config.yaml
num_hidden_layers: 9
hidden_size: 96
num_attention_heads: 2
num_key_value_heads: 2
head_dim: 64
intermediate_size: 256
vocab_size: 8192
hidden_act: "geglu"
norm: "rmsnorm"
norm_place: "peri"
norm_eps: 1e-05
positions: "rope"
rope_theta: 10000.0
rope_fraction: 1.0
qk_norm: false
attn_scale: 0.125
bias: "none"
tie_word_embeddings: true
parallel_block: false
extras: ["capped logits"]
init: "uniform"
init_std_qkv: 0.051
init_std_o: 0.012
init_std_up: 0.051
init_std_down: 0.012
optimizer: "soap_variant"
learning_rate: 0.00454
beta1: 0.95
beta2: 0.99
weight_decay: 0.08
lr_head: 0.0167
warmup_steps: 200
schedule: "wsd"
decay_fraction: 0.743
decay_shape: "linear"
final_lr_fraction: 0.1
batch_tokens: [16384, 32768, 49152]
max_seq_len: 256
doc_mask: true
train_tokens: 112700000
max_steps: 3507
dataset: "wikipedia_en"
Each number is 128 + 32 x the weight over its row's rms, rounded and kept within 0 to 255. Layers, rows and columns count from 0. The size above them is the row's rms in percent of the matrix's.

# layer 6 attention value, 128x96, rms 0.185, rows 96-127, columns 0-95
size [ 99  93 102 113 104  97  98  90  96 102 119 112  96 104 113  99 104 109 116 105 106  95  98  98 111  88 103  94 114 107  97 108]
[[137 102  64 127 178 175 134 150 155 200 113 201  89 130 123 109 103 144 140 124 115 122  98 164 109  75 104 149  93 161 195 145 182  99 135 113  90 110 145 111 108 160 105 106  88 106  62 118 140 133 144 155  94 105 141 147 109 176 117  81 134 106 126  87 132 129  78 151  95 133 151 146 148 135 188 141 109 104 145 198  88 126 150 149 128 100 101 152 113 214 166 153 185 155 107 126]
 [148 164 110 157 170 139 153 136 191 118 161  54 174 148 131 178  79 108 124 149 118 144 158  97  98 161 142 116 167  76  88  99 164 169  99 166 164 106  86 170 142 140 170 166 161  73 136 106 106  94 147  91 113 118 209 106 107 138 103 116 134 162  87 191 106 120 107 130 100 155 103 138 129 112  97  67 137  90  80 198 110 148  94 148 155 160  85 142 163 131 100 118 116 136 129 124]
 [102 177 113  96 140 170 124 102 116 130 124 126  86 156 113  57 102 107  89 167  86 125 105 107  60 182 146 133 139 137 106 153 122 107 138 106 117 140 125 111 116 135 126 124 151  99 114 135 128 135  84 114 190  82 140  74  98 195 122 156 116 141 118 178 125 128  80 158 147 120 157  99 168 143 148  57 148 107 212 167 157 136 153 187 179  78 132 135 118 179 100 133 152 170 193  92]
 [149 110 121 187 147 134 150 118 110 122 105  91  92 158 123 130 104  90  94  87 138 114 199 180 143 118 109  95 119 184 144  90  92 138 102 153  78  96 165 129 162 160 170 131 117 128 144 140 108  99 121 213 129 169 159  81 191 129 158 155 119 113  91 135 195 148 109 112  60  60 109 117 141 139 119 173  78 146 102 148 124 116 129  98 120 201 151  93 108 145 120 186 139 129 106  86]
 [134 105 119 136 101 149 158 127 137 121 107 162 152 175 150 193 126  77 109 119 174  89  86 198  81 145 153 109 159 100 157 151 138  52 153 107 128 144 127  85  70 164 158 157 127  90 121 125 128 126 142 163 146 130 161 194 103 100 160 159 182 146 144 120 102 172 123 149  64 144 109  64 119 132 157 141 180  86 124 115 110 118 162 124 175  65 118 205 152 167 117 106 113 131 106 111]
 [ 96 113 149 127 111 135  59 146 175 136  61 156 164 106 152 137 142 133 157 132 123 104 142  87 107 143 163  75  77 119 135 152 150 144 150 137 116 146 138 140 144 163 150 141 109  81 149  86 136 177 137  80 163 151 159 108  97 108 107 112 118 116 162  69  77  90  71 129 112 214 135 125 155 144 114 114 131 115 187  43 135 107  83 126 136 149 147  78 161 108 131 171  61  93  76 157]
 [157 128 161 139 134 112 167  90  93 119 202 115 165 125 153 125 110 129 137 125  91 103 111 165 158 100 109  83  78 145 144 169  92 181  69 154  89 182 165 156 142 163 122  69 106 166 135 164 119 186 150 159 102 105 179 154 185 131 195 161 129 126 116 176 106  86 121  91 140  93 148 145 121 144 107 143 145 135 163  97 136  82 148 123  43 157  96 121  91 151 145 155 126 116 144  71]
 [168 155 183 126 114 106 148 163 129 118 138 144 125 147 150 169 180 124 134 172  93  84 147  71 125  96  69 134 108 191 119 149  89 141 139 134 126  98 145 203 141 155 141 135 114 155 115 138  82 114  79 139 118 127 171  92 136  82 171 159  93 136 107  93  73 145  66  79 127 152 101 120 150  99  82 149 148  81 118 114 138 195  82  70 110 176 179 146 128 107 123 195 143 142 156 121]
 [106 140 149  47 123 133 113 133  90 163 111 125 108  89 105 120 196 115 157  76 108 115 166 143 155 154 128 192 101  60 129  74 120 119 208 174 131 155  73 117 149 166 134  98 139  94 145 137 129  77 157  82  98 154 165 160 154 134 106 148 141 140 193 106 109 143 114  96 137 145 113 157 107 116 131 189 113 128 112 152 139  48 163 159 146  89 158 122 112 158 155 147  73 106  98 152]
 [141 224 158 135 116 150 135  85 158 190 100 147 136 158  94 140  63 115 162 118 152 132 140 148 155 155 152 152 119 146 102 121 166 150 134 133 134 136  99 115 164 131 115 151 145 135 124 124 226 148 134 102 181 112 127 133 168 141 155 111 130 120 189 109 156 170 153  68 104 125 130  86 163 147 103 185 117 141 186  74 150 183  96 144  59 142 154 160 110 126 126 154  97  49 121 135]
 [116 144 146 104 123 117 102 104 112 140 134 219 143 126 146 138 160 112 160 140 175 136 196 174 114 172 165 133  97  63 121 105 186 126 152 152 136 144 158 121 136 111 149 149 120 111 131 118 180 166 193 133 134 143 173 147 138  63 145 117 136 114 162  82 132 148 159  94 119 164 123 102 153 120 133 176 138  35 119 157  95 178  62 140 137  96 166 136 100 133  68 170  85 114 162 156]
 [123 168  71 109 138 138 112 139 158 107 136  85 141 156 127 118 176  58 145 113 134 152 160 107 170 187  99 160 104 167 160  85  51 177 178  85  67  88 124  99 101 163 114 121 174 164 130 136  98 108 118 112 118 149 111 139 189 110 173 136 123  78 119 130 110 178 112 194 122 186 176 157 137 105 114 178 108 121 121 175 145 114 110 142 135  99 191 115 156 122 131 162  99 120 165 136]
 [127 141 156 180 140 107 144 139 151 101 113 158 153  75  66 123 108 101 121  71 146 122 116 137 132 190 105 162 154 115 170  73 150 176 186 151 154 111 176 169 120 128 148 110 184 111 153 126 125 176  96 124 142 163 128 117 217 106 124  91 149 127 190 131 124 210 149  85 108 106 140 142 144 105 102  90  75  49 159 121 113 150 121 125  67  93  96 119 148 143 158 136 104 125 122 121]
 [128 102 120  89  85 181  17 129 104 153 122 114 153  61 141 152 125 118 162 167 163 101  98 133 134 127 112 125 103 113 125  87 109 118 124 144 104 148 169  78 132 136  92  94 156 112 159 132 161 161 137 105 118  86 129 104 127 100  60 108 139 109 130 113 174 103 141 167 162 111 180 148 195 158 116 151 140 158 118 113 107  78 123 166 112  93 151 138 172 205 133 121  41  88 150 152]
 [153 149 118 104 101 108 171 124 100 107 152 141  92 135 131  61 150 149  72 154 157  88 190  58  99  86  94 100 177 159 134  94 132  92 134 157 140 145 125  85 127 114 167 123  93 133 115 139 201 134 112 151 112 145 176 118 116 113 159  98  87 126  81  74 113 114 119 119 134 116  66  82 164 224 155  95 178 152 100  90 159 119 148  58 137 104 143  97 130 111 138 152 158 117 105 110]
 [124 129 126  76  98 140 235 159 127 124 134  84 161 120 117 154 151 112  92  89  96 130 123 135 208 144 100 111 163 179 196 146 127 136  90 107 147 118 111 102  69 134 128  99 102 124  88 138  83 176 105 109  95  98 134 149 148 122 117 119 141 152  90  61  99 117 142 191 129 104 109 117 144 166 127 171  98 114 178 151 173 156  52 116  96 114 169 155 123  87 130 122 147 143  89  86]
 [129 120 161 170 126 108  99 140 110 144 131  76 113  90 168 196 107  95 123  95  56 152 117 161 157 162 165 111 150 142 109 143 173 153 120 161 143 165 124 119 161  77 136 107 130 146 100 102 149 124 153 159 124 112 100  99 140  93 178 110  69 130  93 122  72 133 152  98 163 178 103 119 120  71 178 122 145 167 119  81 133  58 128  83  56 122 134 124 100 105 151  43 110  90 116 173]
 [159 118 117 104  90 138 127 112 109 109 126 120 115  76 148  90 172 132 136 208 142 205 110 137  99 182 145  93 145 117 106 209  65  66 104 127 131 120 126 131 104 123 192 136 105 143 113 121 168 169  75 146 166  80 159 120 104 106 102 127 106 104 132 127 179 181 146 136 166 145 108 145 166 130 147 157  91 115  75 123 103 136 150 128 112 210 115 131  60 106 110 124 171 107 155 164]
 [ 50  91 127 160 123 110 106 142 204 163 134 126 148 113 147 171 125 191 141 117 102 134 124 141 130 108 122  87 145  81 158 163 139 140  99  77 207 130 133 102 209 145 117  77 116 173  96 105 153 153 155  41 100 121 122 111 101 121 136  99 173 175 136 122  94 148  80 119 113 165 128 139 128  70 112 139 143 159 119 114 114 154 105 185 149 123  83 172 152 159 187  98 123 130 113 150]
 [188 184 130 120 146  87 101 133 125 139  90 134 118 171 136 139  66 140 147 130 117 140 117  48  86 147 156 167  75 138  61 139 199  73 142 101  93  71 105 128 138 138 137 124 127 145 156 130 199 145  82 180 135 117 104 139 146  73 131  88 138 119 117 104 154 115 101 115 113 156 126 178 119 130 126 154 126 145 142 135  94 154 140 130 146  70  87 120  75 188 106 138 189 193 148 134]
 [110  92 117 119 140 116  62 158 117 144  99  94 123 101  65 211  58 105 117  60 154  72 149 121  72  58 143 153 115 132 104 195 151 146 171 150 112 124 159 114 121 114 136  99 145 112 110 124 208 127 140 151 146 134 128 106 162 139 162 110 181 141 155 136 144 141 120 131 137 155 108 102 155 137  85  42 160  77  94 123  97 157 126 128 114 125  78 148 118  98  85 103 148 109 146 156]
 [127 108 128 117  93 112 112  86  97  80 106 127 152 145 151 113 165 155 160 126 120 144  69  77 133  98 123 146 132 160 189 164 200 178 152 135 115  82 130 165 163 135  98 109  89  66  72 124 123 146  94  54 179 104 167 178 165 103 130  87 124 114 106 110 115 150 155 173 150 113 129 128  91  78 114 135 103 116 183 134 132  64 143 160  95 120 154 142  87 151 189 123 116  90  98  81]
 [143 136 125 128 152 173 122 128 114  84 139  95  73 130 133 103  88 135 144 165 133 138  82  91  94 110 136 116 160 130 120 165 179  64 111 147  92  88 149  92  74 141  76  71 168 113 164 158  50 128  86 181 128 152 144 148 237 141 177 122  75 155 102 118 162 119 119 141 140 125 140 128 128 101 116 127  88  85 207 104 123 107 145 165 140 142 139  70 136 143 115 143 112 134 138  86]
 [141 101 144 133 111 175 122 117 158 155 127 126  98  98 147 140 171 165 109 155 110 180 161 139 137 111 149 108 122  98 126 159 105 126 195 159  87 137 120 151 149  79  84 129  88 114 174 138 166  64 166  76 176 173  64 205  97 101 123  91 188 125 147 101 112 155 201 115 152 164 113  81 130 135 171  62 107 143 110 142 105  94  82  76 127 116 116 136 111 135 153 155 135  91 160 160]
 [120  64 134 115 170 159 110 157 133  89  74  98 144 101 153 153 167 143  99  80 135 161 180 183 128 132 134  58 107 101 157  91 179 111 106 154 146 170  60 110 116 116 152  70 159 116 130  69 145 132 144 116 152 151 183 124  89 136 111 162 155 186  75 159 113 125 113 128 137 145 123 135 127 128  59 147 128 126  73 146 122 118 118 136 100 165  77 143  91  76  85 136  67 150 106  92]
 [114 151 165 190 149 149 128 117 121 114 136 197 130  73 102 176 154 134 159 174 121 119 162 148 144  63  92 137  97 110 128 145  97 114  85 140 110 103  96 180  92 140 113 203 116 150 155 156 140 143 140 143 137 160 132 217 148 134 157 119 156 108 155 101 172 152 133 102 151 174 129 127 130 111 152 189 161 120 117  54  78 166  60 115 151 170 141 156 118  89 118 147 188 117 138  91]
 [107 115 114 153  88 130 144 157 172 196 169 179 118 103 134  70 124 121 141  83 143 122 105 149 141 139  77 155 133 144 135 130 157 154  49  96 133  50 130 111 106 146 119 123  70 108 155 151 126  39 168  83 117 166 162 142  47 144 141 134 116 103 109 170 145  95 143 122 172 104 181 119  84 106 177 147 122 126 123 116 102 108 208 132 156 151 133  93 128 107 123 112 152 131  76 129]
 [ 91 120 164 131 177  98 132  89 117 140 223 171  90 111 178 128 202 154 159 110 174 124 145 118 175 155 172 154  74 135 138 135 118 112 117 108  94  76 148 132 122 118 177 137 142  91 131 149 147 116 121 119 109 119 145 151  75 138 170 100 157 140 123 100 125 117 127 118  87 140 121 150 174 108 181 101 123  92 136 161 119 111 138  93 175 168  52 121 139 117 179  72  86 143  51  87]
 [107 151 102  79 147  89  99  71 135 143 129 106 112 160 149  84 146 134 150 159 116 121 125  94 131 185  87 141 108 149 233  90 103 101 100 191 172 103  57  87 142 117 113 181 106 158 171 160 167 111 117  94 110 128 120 126  82 134 104  92 129 155  97 114 174 133  91  95 111  90 151 117 160 130 156 187  95 144  67 134 152 140 122  78 114 116 151 114 134 147 154  76 128 159 186 133]
 [131  83 133 154 104 125  36 172 118  68 133  93  94  97 150 152 182 125 130  85 130 138 121 135 127 157 134 145 102  79  91 100 149 152 151 135 166 118 120 132 143 146 152 144 120  62 167  78 129 160 128 139 202 138 201 119 112 150 165  94 109 127 114 149 102 100  90 120 152 152 114  60 165 122 128 119 171 208 113 142 150  84  76 124 118  98  95 112 127 145 121  78  63 117 137 175]
 [126  90  88 134  81 113  77 134  85 183 129 108 153  93 114 120 133 134  59 115 109 150 170  80 115 119 187 124  27 112 107 149 199 184 108 181 109 151  86 146 137  90 153  77 119 159 126 179 148  87  93 134 174 112  71 195 109 122 104 102 116 169 146 149 138 163 130  98 139 149 147 147 107 169 124  89 103 112 119 134  83 105 126 108 148 168 165 116 161 135 117 125 162 116 118 143]
 [112 119 120  86 107 144  96 213 118 127 161 102 156 110 151  71 126 116  81 121 122 133 150 122 160 156 129 108 148  70 161  82 174 166  94 127 133 163 131 163 142 128 102 132 172 128 125 101 133 183 145 125 119 143 185 131  76 104  96  83 134 101  50 117  66 139 121 196 142 172 102 102 152 128 141 106 151 166 105 193 125 151 100 135 145 162 194 142 155 141 187  91 177 107 112 160]]
# layer 6 attention output (transposed), 128x96, rms 0.159, rows 96-127, columns 0-95
size [ 97  93 102 106 104  98  90  94 100  98 115 110  93 100 113  97  98 106 101 100 109  96  98  97 108  93 106  95 103  99  95  97]
[[121  91  66 118 101 147 196 181 118 158 118 159 127 139  88 109  89 186 116 161 141 125 159 121 162 103 123 115 123 146 138 135 168 161 129 152 112 139 104 162 130 191 102  99 148 110 180 111 143  41  95 118 139 112 122 136 134 121 169 109 125 103 138 106 163  58 205  75  99 142 134 131 132 103  98 189 121 100 117 162 145 135  65 102 141 114  91  80 183 157 135 151 138  51 108 127]
 [119 158 173 108 147 143  92 148 108  77 126 106 185  98 138 203  71  99 144 145  88 114 140 100 117 190 179 207 115 152 100 118 177 140 141  83 112 114 102 141 103 127 193 130 143 144 201 121  87 118 180 176 128 134  96  90 135 172 138 115 139 179 154 170 133 134 186 111  98  91  85 163 121 143 153 134 147 144 127 139 149  85 132 170 178 167 115 119  85 123 133 111 115 115 168  98]
 [107 131  64  20 124 133 151 172 145 168 108 135 151 145 136 114 131 112  90 100  51 132 179 100 102 164 135 113 164 140 118 157 113 167 118 130  79 128 128 142 116 157 129 115 211 132 117 102 134 127 117 132 176 138 115  54 104 162 123 126 134 149 132 141  74 135 180 177  91 100 150 104  98  96 137  85 147 176 119 156 124 145 145 133 165  78 140 207 115 154  78 136 134 151 175 131]
 [159 103 149 143 125  91 192 178 117 119 129  69 101 178  73  84 122 118  75 133 106 139 110 127 106 118 150 102 106 160 157  78 147 125 158 106 148 128 162 109 163 136 184 124 144 126 179 117 169 112 126 201 110 104 130 132 159 140 141 102 128 110  66  90 104 129 114 155 113 136 143 123 179 180 112 196 131  67 140 126 104  89 142 149 155 151 140 153 125 204 173  65 106 140  92  62]
 [ 55 139  82 102  90 204 153 116 108  82  98 147 112 105 144 149 130 131  92 134 148 130 114 192  35 135 111 102 122 192 144 110 119  99 154 133 181 142 152 148 135 176 132 197 137 113 127  71 162 113  82 147 177 166  97 138 160 105 150 168 125 131 108 136 156 110 127  45 167 141  70 146 131 150 107 158 154 154 146 152 131 172 101 132 140 120 111 100 124 142 144 151 141 163 129  69]
 [ 69 149 175 121 152 163 121  94 118 146 121 131 134 165 127  99 141 110 154 152  93 132 141 105 153  91 160 135 134 153 155 148  96  52 135 183  84 162 165  59  52 160 131  80 131  88 114 128 129 180 157  96 148 126 121  92 121  69  93 151  94 113 134 118  81 118 128  68 133 134 108 154 133 204  87 130  85 118 112 108  62 141 118 153 174 110 195  93 146 167 149 151 116 125  97 146]
 [ 85  72 119 126  67 113 108  80 144 150 161  71  71 107 128 155 127 110 139 133 103 159 141 155  95 116 127 132 148 100 165 147 111 164  67 107  72 110  75 121 142 184 156  85 100  95 121 109 118 128 174 116  91  99 177 220 151 104 186 124 141  86 117 209 115 149 121 136 149 130 154 155 116 112 137 117  60 145 144 136 152 121 174 135  87 118  88 129 133 141 148  78  86 119 110  88]
 [140 111 132  90 164 176 148 117 101 123 147  81 174 137 111 168 118 151 156 143 142  92 109  48 129 130 192 156 132 121 144 126 129  89 123 159 116 104 108 183 135  72 136  81 145 118 197 134 108 216 131 162 103  87 171 132  92  92  94 120 118  89 120 177 122 112  83 144 173 147 100 175 156 176 113 133 170 115 141  93 106 139 166  87 113 134 133 138 122 178 217 135  86 133 144 128]
 [103 168 141 103 106 110 102 112  85 197 102 153 107 149 124  58 115  83 165 140 159 132 116 140 147 142 133 132 114  85  69 132 153 129 147 252 142 114 144 131 112 131 126 133 159 109 102 178 103  82 146  96 109  67 162 109  97 142 139 136 153  93 120 114 146  94  28  61 112 183 133 150  98 129 126 127 115 130 145 131 166 112 126 126 133  79 160  90 152 112 128 139 183 144 159 155]
 [118 100 139 183 103  78 131 117 111 213 198 134 151 147 119 137  78 106 160 141 174 205 130 144  86 127 116  85  99 120 187 133  91 131 167 151 150 135 182  88  74 151 142 165 185 102 122 108 151 201 119 113 121 101 129 180 142  97 137 105 118 149 132 142 155 132 131 152 101 140 133  61  95 183 152 186 137  73 145  95  93 147 106 131 127 145 137 106  97 109 118 166  90 146 126 137]
 [ 84  98 122 155 100 141 145 105  74 139  91 203 140  98 120 110  90 112 164 166 138 174 172 147 142 136 141 134 130 118 163 122  93  80 130 156 176  88 116  91 121  83 161 137 116 107 192 151  66 134 131 162 106  75 138 154  92 112 122 148  82 156 115  97 154  90  79 108 110 104 186 102 124 144 137 121 140 124 152 100 113 133 124 143 163 110 120  74 100  77 164 189 120  78 170 216]
 [ 17 178  68 122 155 150  78 170 110 144 165 125 138 115 110 136 138 105 138 123 140 142 116  88 158 138 128 148 104 113 131  92  96 178 171  92 139 116 102 129  81 118  85 120 175 122 143 165 157  95  90 138 170  88 126  90 165 163  90 109 182  70 109  73 150 128  86 176 140 147 142 111 135 124 156 150 152 100 116 131 149 109 142 107  61 105 194 140 153 148 156 121 108 156 194 149]
 [122 133 155 130 128  81 114  80  74 139 174 144  68 157 145 136  94  91 143 155 201 124 118 152 175 109  79 171 147  67 195 105 126 148 172 175 139 142 180  98 141 109  89 160 149  95 163 138 136 151 151  96 131 130 102 103 185 158 141 102 140 176 155  87 133 129 114 118  87 132  76  93 136 143  90  91 139 143 127  79 125 147 119 109  59  77 119 106 121 175 134  93  98  83 169 100]
 [114 164 153 128 150 115 112 119 122 137 179 184 101 101  99  83 148  87 112 158 127  95 154 145  87 126 115 202 141 134 128 126  94 134 101 134 104 157 165 141 152 150 116 107 138  87 117 112 136 119 115  91 124 101 114 136 128  92 125 100 185 103  73  96 104  80  89 123 159 104 147  85 112 122 125 158  41 123 116 170 151 155 112 190  83 147 181 167 122 117  84 201 114  31 117 181]
 [105 101 143 131 134 113 155 178 121 114 113 100 154 140 103 174 135 157 111  82  75  85 158  58 116 184 131  96  94 102 136 110 130  88 131  98 172 101 212 123 168 118 200 152 104 127 130 111 139 136 185 117 101 126 142 109 120  91 106 138 108  74  98 167  86 145 119 101 147 132 130  90 136 160  85  84 130 118 111 145  77 199 100 101 182 131 136 174 156 131 165 137 170 145  62 166]
 [120 176 110 102 119 167 130 101 129 122 149  74 164 127 114 147 174 137 159 115 110 123 136  79 100 184 130 112 130 171 161 134 138 139 104  87  78 140 161 110 127  74 125 173  91  89 152 170 181  93 118 123 125 165 185 155  95 129 143 128 128  83  92  99 151 133 134 102 111  50  69 125 119 173 204 138 150 115 148  94 162 184  35 148 119 137 111 109 191 172 137 139 125 120 130 155]
 [114 125 155 173 108 109  82 124  74 141  79  74 132  98 179 186 129 112 118  58 180 127 111 157 151 111 143 182 187 213 148 142 164 119 122 140  95 133 138  79 145 154 117 121 135 182  88 147 148 185  97  86 118  93 127 214 103  91 152 123 102 171  98 138 132 160  86 165 180 119 128 102 147 131 134 120 106 118 123 124 155 129 108 106 116 156 128 139 133 171  96  99 193 129 103 117]
 [165 155 148 136 105 107 172 126 149 143 120 136 107 121 145 125 156 129 165 144  77 138 196 128  62 118 147 139 141 178 162 115  39 141  78 163 164 166 130 144 127 113 107 129  81 166 163  80 114 196  90 121 137  94 146 164 112 142  61 178 134 136 103  81  78 150 165 141 136 154 136 172 121  93 154 175 165  83 119 109  89 119 133  78  93 136  90 182 116 111 107  70 162 128 140 135]
 [101 144 181 121 134 112  36 116 184 137 105  97 112 111 209  91 135 169 156  81 112 124 106 151 136  99 157  92 147  98 109 164 135 104 134 128 157 155 147 133 188 160 106  95 119 165 170 136 111 110 126 109 130 116 115 123  91  69 180  91 148 177 104 136 148  90 158 113 115  88 110 181  73 128 121 106 135 116  98  67 123 102 123 154  72 132  89 113 146 173 116 185  61 163 101 116]
 [154 119  57 168 159 132 204 109 110  93 137 164 170 115  96 148 124 149 136 108 134 148 101 135 174 167 179 183  88  97 106 138 169 115 137 109 134 107 116 148 137 149 132 121 193 128 173  92 128 145  88 153  92  83 154 101 118  39 109  73  73 131 134 110 118 131 109 166  99 150 142 179 101  95 168 103 188 189 113 144  97 104 117 148 123 145 137 107 147 150  63 157 152 113 115 170]
 [ 92 103 152 196 132 135 114  91  63 123 132 118  73 146  41 141 106 126 107 118 172 136 132 105  96 134 104 138 145  66 146 146  97 169 129 156 165 191 129 161 138 151 135 105 148 129 100 105 164  92 124 157  92 109  78  81 114 156 194 158  79 165 133 148 128  92 131 172 143 124  83 117 102 124  61  84 156 140 106 115 107 123 115 129 125 144 110  96  97 166  79 197  77 105  91 130]
 [134 161  97 131 163 102  64  71 123 119 107  87 100 106 116 151 107 156 143  99 130 132  78 116 186  61 141 171  95 117 134 151 144 183  50 152 122 147 124 169  98 165  87 135 180  83 132 147 115 132 159 101 168 113 184 122  92 113 126 128 118 114 147  99 177 118 152 123  97 100 161 112 100 142 168 124  95 188 118 149 137 174  29 137 120 129  98 123 127  76 114  63 119 133 155 143]
 [154 123 122  75 135 170 157 103 120 109 183 102  56 141  72  82 153 113 110  97 107  77 117 122 128 143 132 135 161 102 122 149 220 117 114  82 112 135 113 123 132 133  73 110 218 114 148 118 123 140 181 125 154 146 125 134 184 129 181 178  96  70 128  86 145 116 163  99 111 154 119  89 152 127 140 128 152 117 194 101 124 163 124 105 142 164 161 135  96 119 111  36 136 117 135 104]
 [135 130 156 130 162 132  92 104  94 137  84 137 143  58 145 151 134 134  99 134 198 139  97 104 154  57 142  59 122 134 136 203 128 135 135 164 186 121 106 116 111  74 127 147  91 107 128 101 161 118 155 115 124 127 149 183 132 178 118 126  98 106 156  95 118 122 173 105 128 148 175  93 132 157 149 145  83 119 142 208  69  94 102  49  97 146 119 141 107 127 122 204 127 137 104 170]
 [199 127 145 128 130 140 120 158  93  86  74  51 137 158 128 133 163 108 150 178 139 159 147 139 123 161 152 123 116 164 154 121 103 105 128 161 163 163  95  87 153 121 201  78 129 138 142  64 155 103 143 121 127 121  66 110 131 119 171 149 124  94  77 141 136 138 101  13 146  53 142 157 113 160 129 122 151 124  91 153 170 127 109 152 186  98 120 109 130 105 100 143 125 110 118  78]
 [140  97 204 135 162 124 134  61 145 185 137 145  86 117  93 140 137 160 139 160 151 168 119 123 112  73 129 108 122 128 155 152  69 131 116 127 141 146  83 148 129 103 150 147 131 117 183 169 106 107 115 120 133 134 133 200 164 130 132 126  75  89 189 184 167 136 126 122 181 112 119 146 180 137 102 159 135  86 153  93  96  85 138  58 130 146 107 114  91  52 197 123 132  79 142 154]
 [145 162 112 138  95 153 139 198 206 172 122 190 146 178 123 117  96 111 178 113 136 139  65 139 150 135 100 107 143 133 101 117 161 157  70 155 129  88 171 146  90  92 117  99  84 139  95 115 102  84 127 155 139 156 102 121 116  71 176  92  91 139 120 101 139 148 171 141 160 129  95 146 167 170 145 169 104 110 136 165 134  60 122 123 135 123  71 100 130 113 160  65 133  72 101  79]
 [118 137 164 171 146 178  82 140 163 159 158 188 100 105 168  85 116 148 145 162  98  89  82  96 169 135 154 136 104 151 140 118 146  66  75 168 152 112 132  61 101 148 110 178 136 128  94  91 112  55 131 110 106  85 126 146 134 132 113  95  84 106  99 151 132 128 188 100 113 149  83 102 156 102  85 121 194 176 121 158 160  82 102 128 121 126  90 112 133 134 170  83 138 109 122  63]
 [122 108 143 116 155  88 168 134 189 146 189 120 191 140 156 125  71 144 155 137 158  71 117  87  78 122 172 143 103  97 112 127 119 121 150 104 101 130 125  50 106 124 140 171 139 152 135 100  89 112  96 146  93 128 113 131 117 135  65 100 160 119  89  97 181  87 132 116 108  94 106 107 174 116 135 160 134  99 100 210 142 130 141 119  90  72  98 196 171  69 126 131 165 106  82 136]
 [135 148 151 139 127 132  67 139 106  74  96 106 106 156 170 125 149  50 114  97 133 153 109 144 142 129 146 236 133 200 126 163 136 135 123 184 120 135 111 130 160 153 180 113 134 106 117 171 123 142 160 176 113 125 114 157 139 155 116 140 110 128 121 210 150 111  58 135 151 134  76 114 166  96 171 114 189 141  83 183 138  68 106 122 146  73 150 154 116 133 133 123 114 135 134 173]
 [ 88 149 187 144 163  61 118  73 111 121 109 116 159  84  79 116 122 178 135 128 145 213 116 106 126 119 123 119  81 147  99 133 186 152  89 194 143 144  82  72 106 104 135 104 108 186  93  45 143  83 182 110 114 114 131 105 115  88 143 160 153 162 161 123 123 149 116 168 158 134 129 145 107 123  91 118 103 139 124 167  96 141 149 110 129 145 144 144 151 160 115 112 154  61 182 156]
 [123 175 119 109 167 111  98 183 104 116 140  80 161 120 163 135 132 149  97  98  65 145 163  93 178 124 143 170 214 117 155  97 142 160  87 109 131 117 135 118 135 106 129 143 109 144 134 159 134  73 153 133 133 142 156 104  53 132 168  97 126 126  47 128 134 135 117 106 170 129 111 149  75 142 143 144 129 124  71  92 147 131 117 122 152  99 131 130 131 113 198 154 159 120 142 251]]
# layer 6 MLP gate, 256x96, rms 0.192, rows 0-2, columns 0-95
size [103  98 101]
[[133 128 162 134 118 132 107  77 143 136 117  58 200 104 162  80 164 150 129 156 157 116 143 131  82 159 135  93 127 182 166 139 187 127 134 191  97  89 122 148  95  80 169 155 113 130 136 128 176  77 122 158  93 159 149  83 112 134 128  97  81 148  71 143  54 160 143 127 135  77 142 145 186 151 129 125 182  82 131 125 151 152 150 159 120 151 192 132  97  93 155 112 119  99 165 155]
 [152 174 146 153  86 103 112 116 145 117 200 129 142 152 173 138 128 125 107 131 137 204 144 118 127 127 146 129 118 118 162 124  97 136 152 150  47 100 147 156  72 217 120 133 132  87 125 135 134 118  87 133 110  69 187  96 141  94  69 108 144 187 206 118 116 170  96 147  84 131 108  88  77  99  93 142 159 127 137 151  85 106 146 151 143 149  66 130 135  69 105 115 126 132 148 104]
 [153 169 148 158 124 173  55 107 146 126 128 150 109  88 167 142  71 167 144 127 146 150 121 127 140 176  93 140 110 182 111 124 162 107 101 173 142 190 146 146 124 126 110 165 216 195 150 149 128 123 154 107 114  88 129  85  98 107  84 147 106 124 137 128 131 162  55  97 146 125 125 207 142  88 147 192 154  78 150  94 143  93 102 142 173 140  87  79 111 117 165 115 143 127 144 125]]
# layer 6 MLP up, 256x96, rms 0.191, rows 0-2, columns 0-95
size [105  94  83]
[[160 173 133 182  79 151  67 119 122 152 165 107 108  71 119 163 129 153  70 125 112  84 178 101  54 120  58 115  92 139 102 118 150  95 144 115 159 189  99 115 124 119  88 149 166 127 134 116 168 102 149  95 169 157 149  78 158 199  98 151 121 112 134 166 162 132  85 136 150 147 115 136 143 118 157  96 116  99  68  75  86 133 104 179 113 109 147 152  90 128 112 117  82 148 170 123]
 [110 138 134  93 140 202 122 134 129 118 148 112  51 121 156 105 149 157  81 120  84 185 166 134  88 123  75 109 181 122 110 141 148  83 116 146 127 157 110 111 137 108  99 141 109 128 141  62 138 156 129 136  42 133 132 168 131  97 178 138 144 112 114 142  79 150 122 171  83 121 182 189 131  82 154 132 117  74 175 180 113  60 144 111 165 158 179 126 151 192 121 125 128 117 129 134]
 [141 162 191  60 104  97  81 115 192 136 143 146 135 120 165 136  23 137   3 104 137 126 146  86 144 123 113 126  76 115 132 129 147 160 146 103 110 157 159 143 117 148 107 164  92 119 177 120  98 104 164  90 105 121 174 135 143 161 156 146 110 134 118 156 115 124 135 104 133 166 101 136 132  74 164  98 126 145  89 151 149 178 109 109  82 110 138 136 124 131 131 120  73 102 168  86]]
# layer 6 MLP down (transposed), 256x96, rms 0.182, rows 0-1, columns 0-95
size [ 98  99]
[[103  67  85 163 169 117 149 153 131  98 143 145 115 152 186 105 113 115 126 130 126 128  67 156 155 125 151 213 149 162 135 135 124 143 113 103 102 164 116  76 102 113 121 109 115 130 161 160 130 157  73 110 104 217  85 128  86 124 138 111 115  35 137 110 149 180 159 162  74 101 147 130  73 146 177 162 187 160 147 138 135 118  97  94 130 138 138 117 155 126 117 173 188 149 127  96]
 [126 127 140 157 141 107 118 109 127 149 131 143 157 125 170 111  80 101 188 123 147  73  61 100 118 195 141 153 108 130 143 153 166 129 160 110 123  31 129 147 140  77 132 133 130 127 105 144  91  73 144 131 194 123  62 146 122 139 100 112 109 102 167 156 137 102 102 122 112 110  83 157 135 132  74  87 162 101 113  70 128 195 151 116 140  96 119  99  83  90 101 194 112 138 111  57]]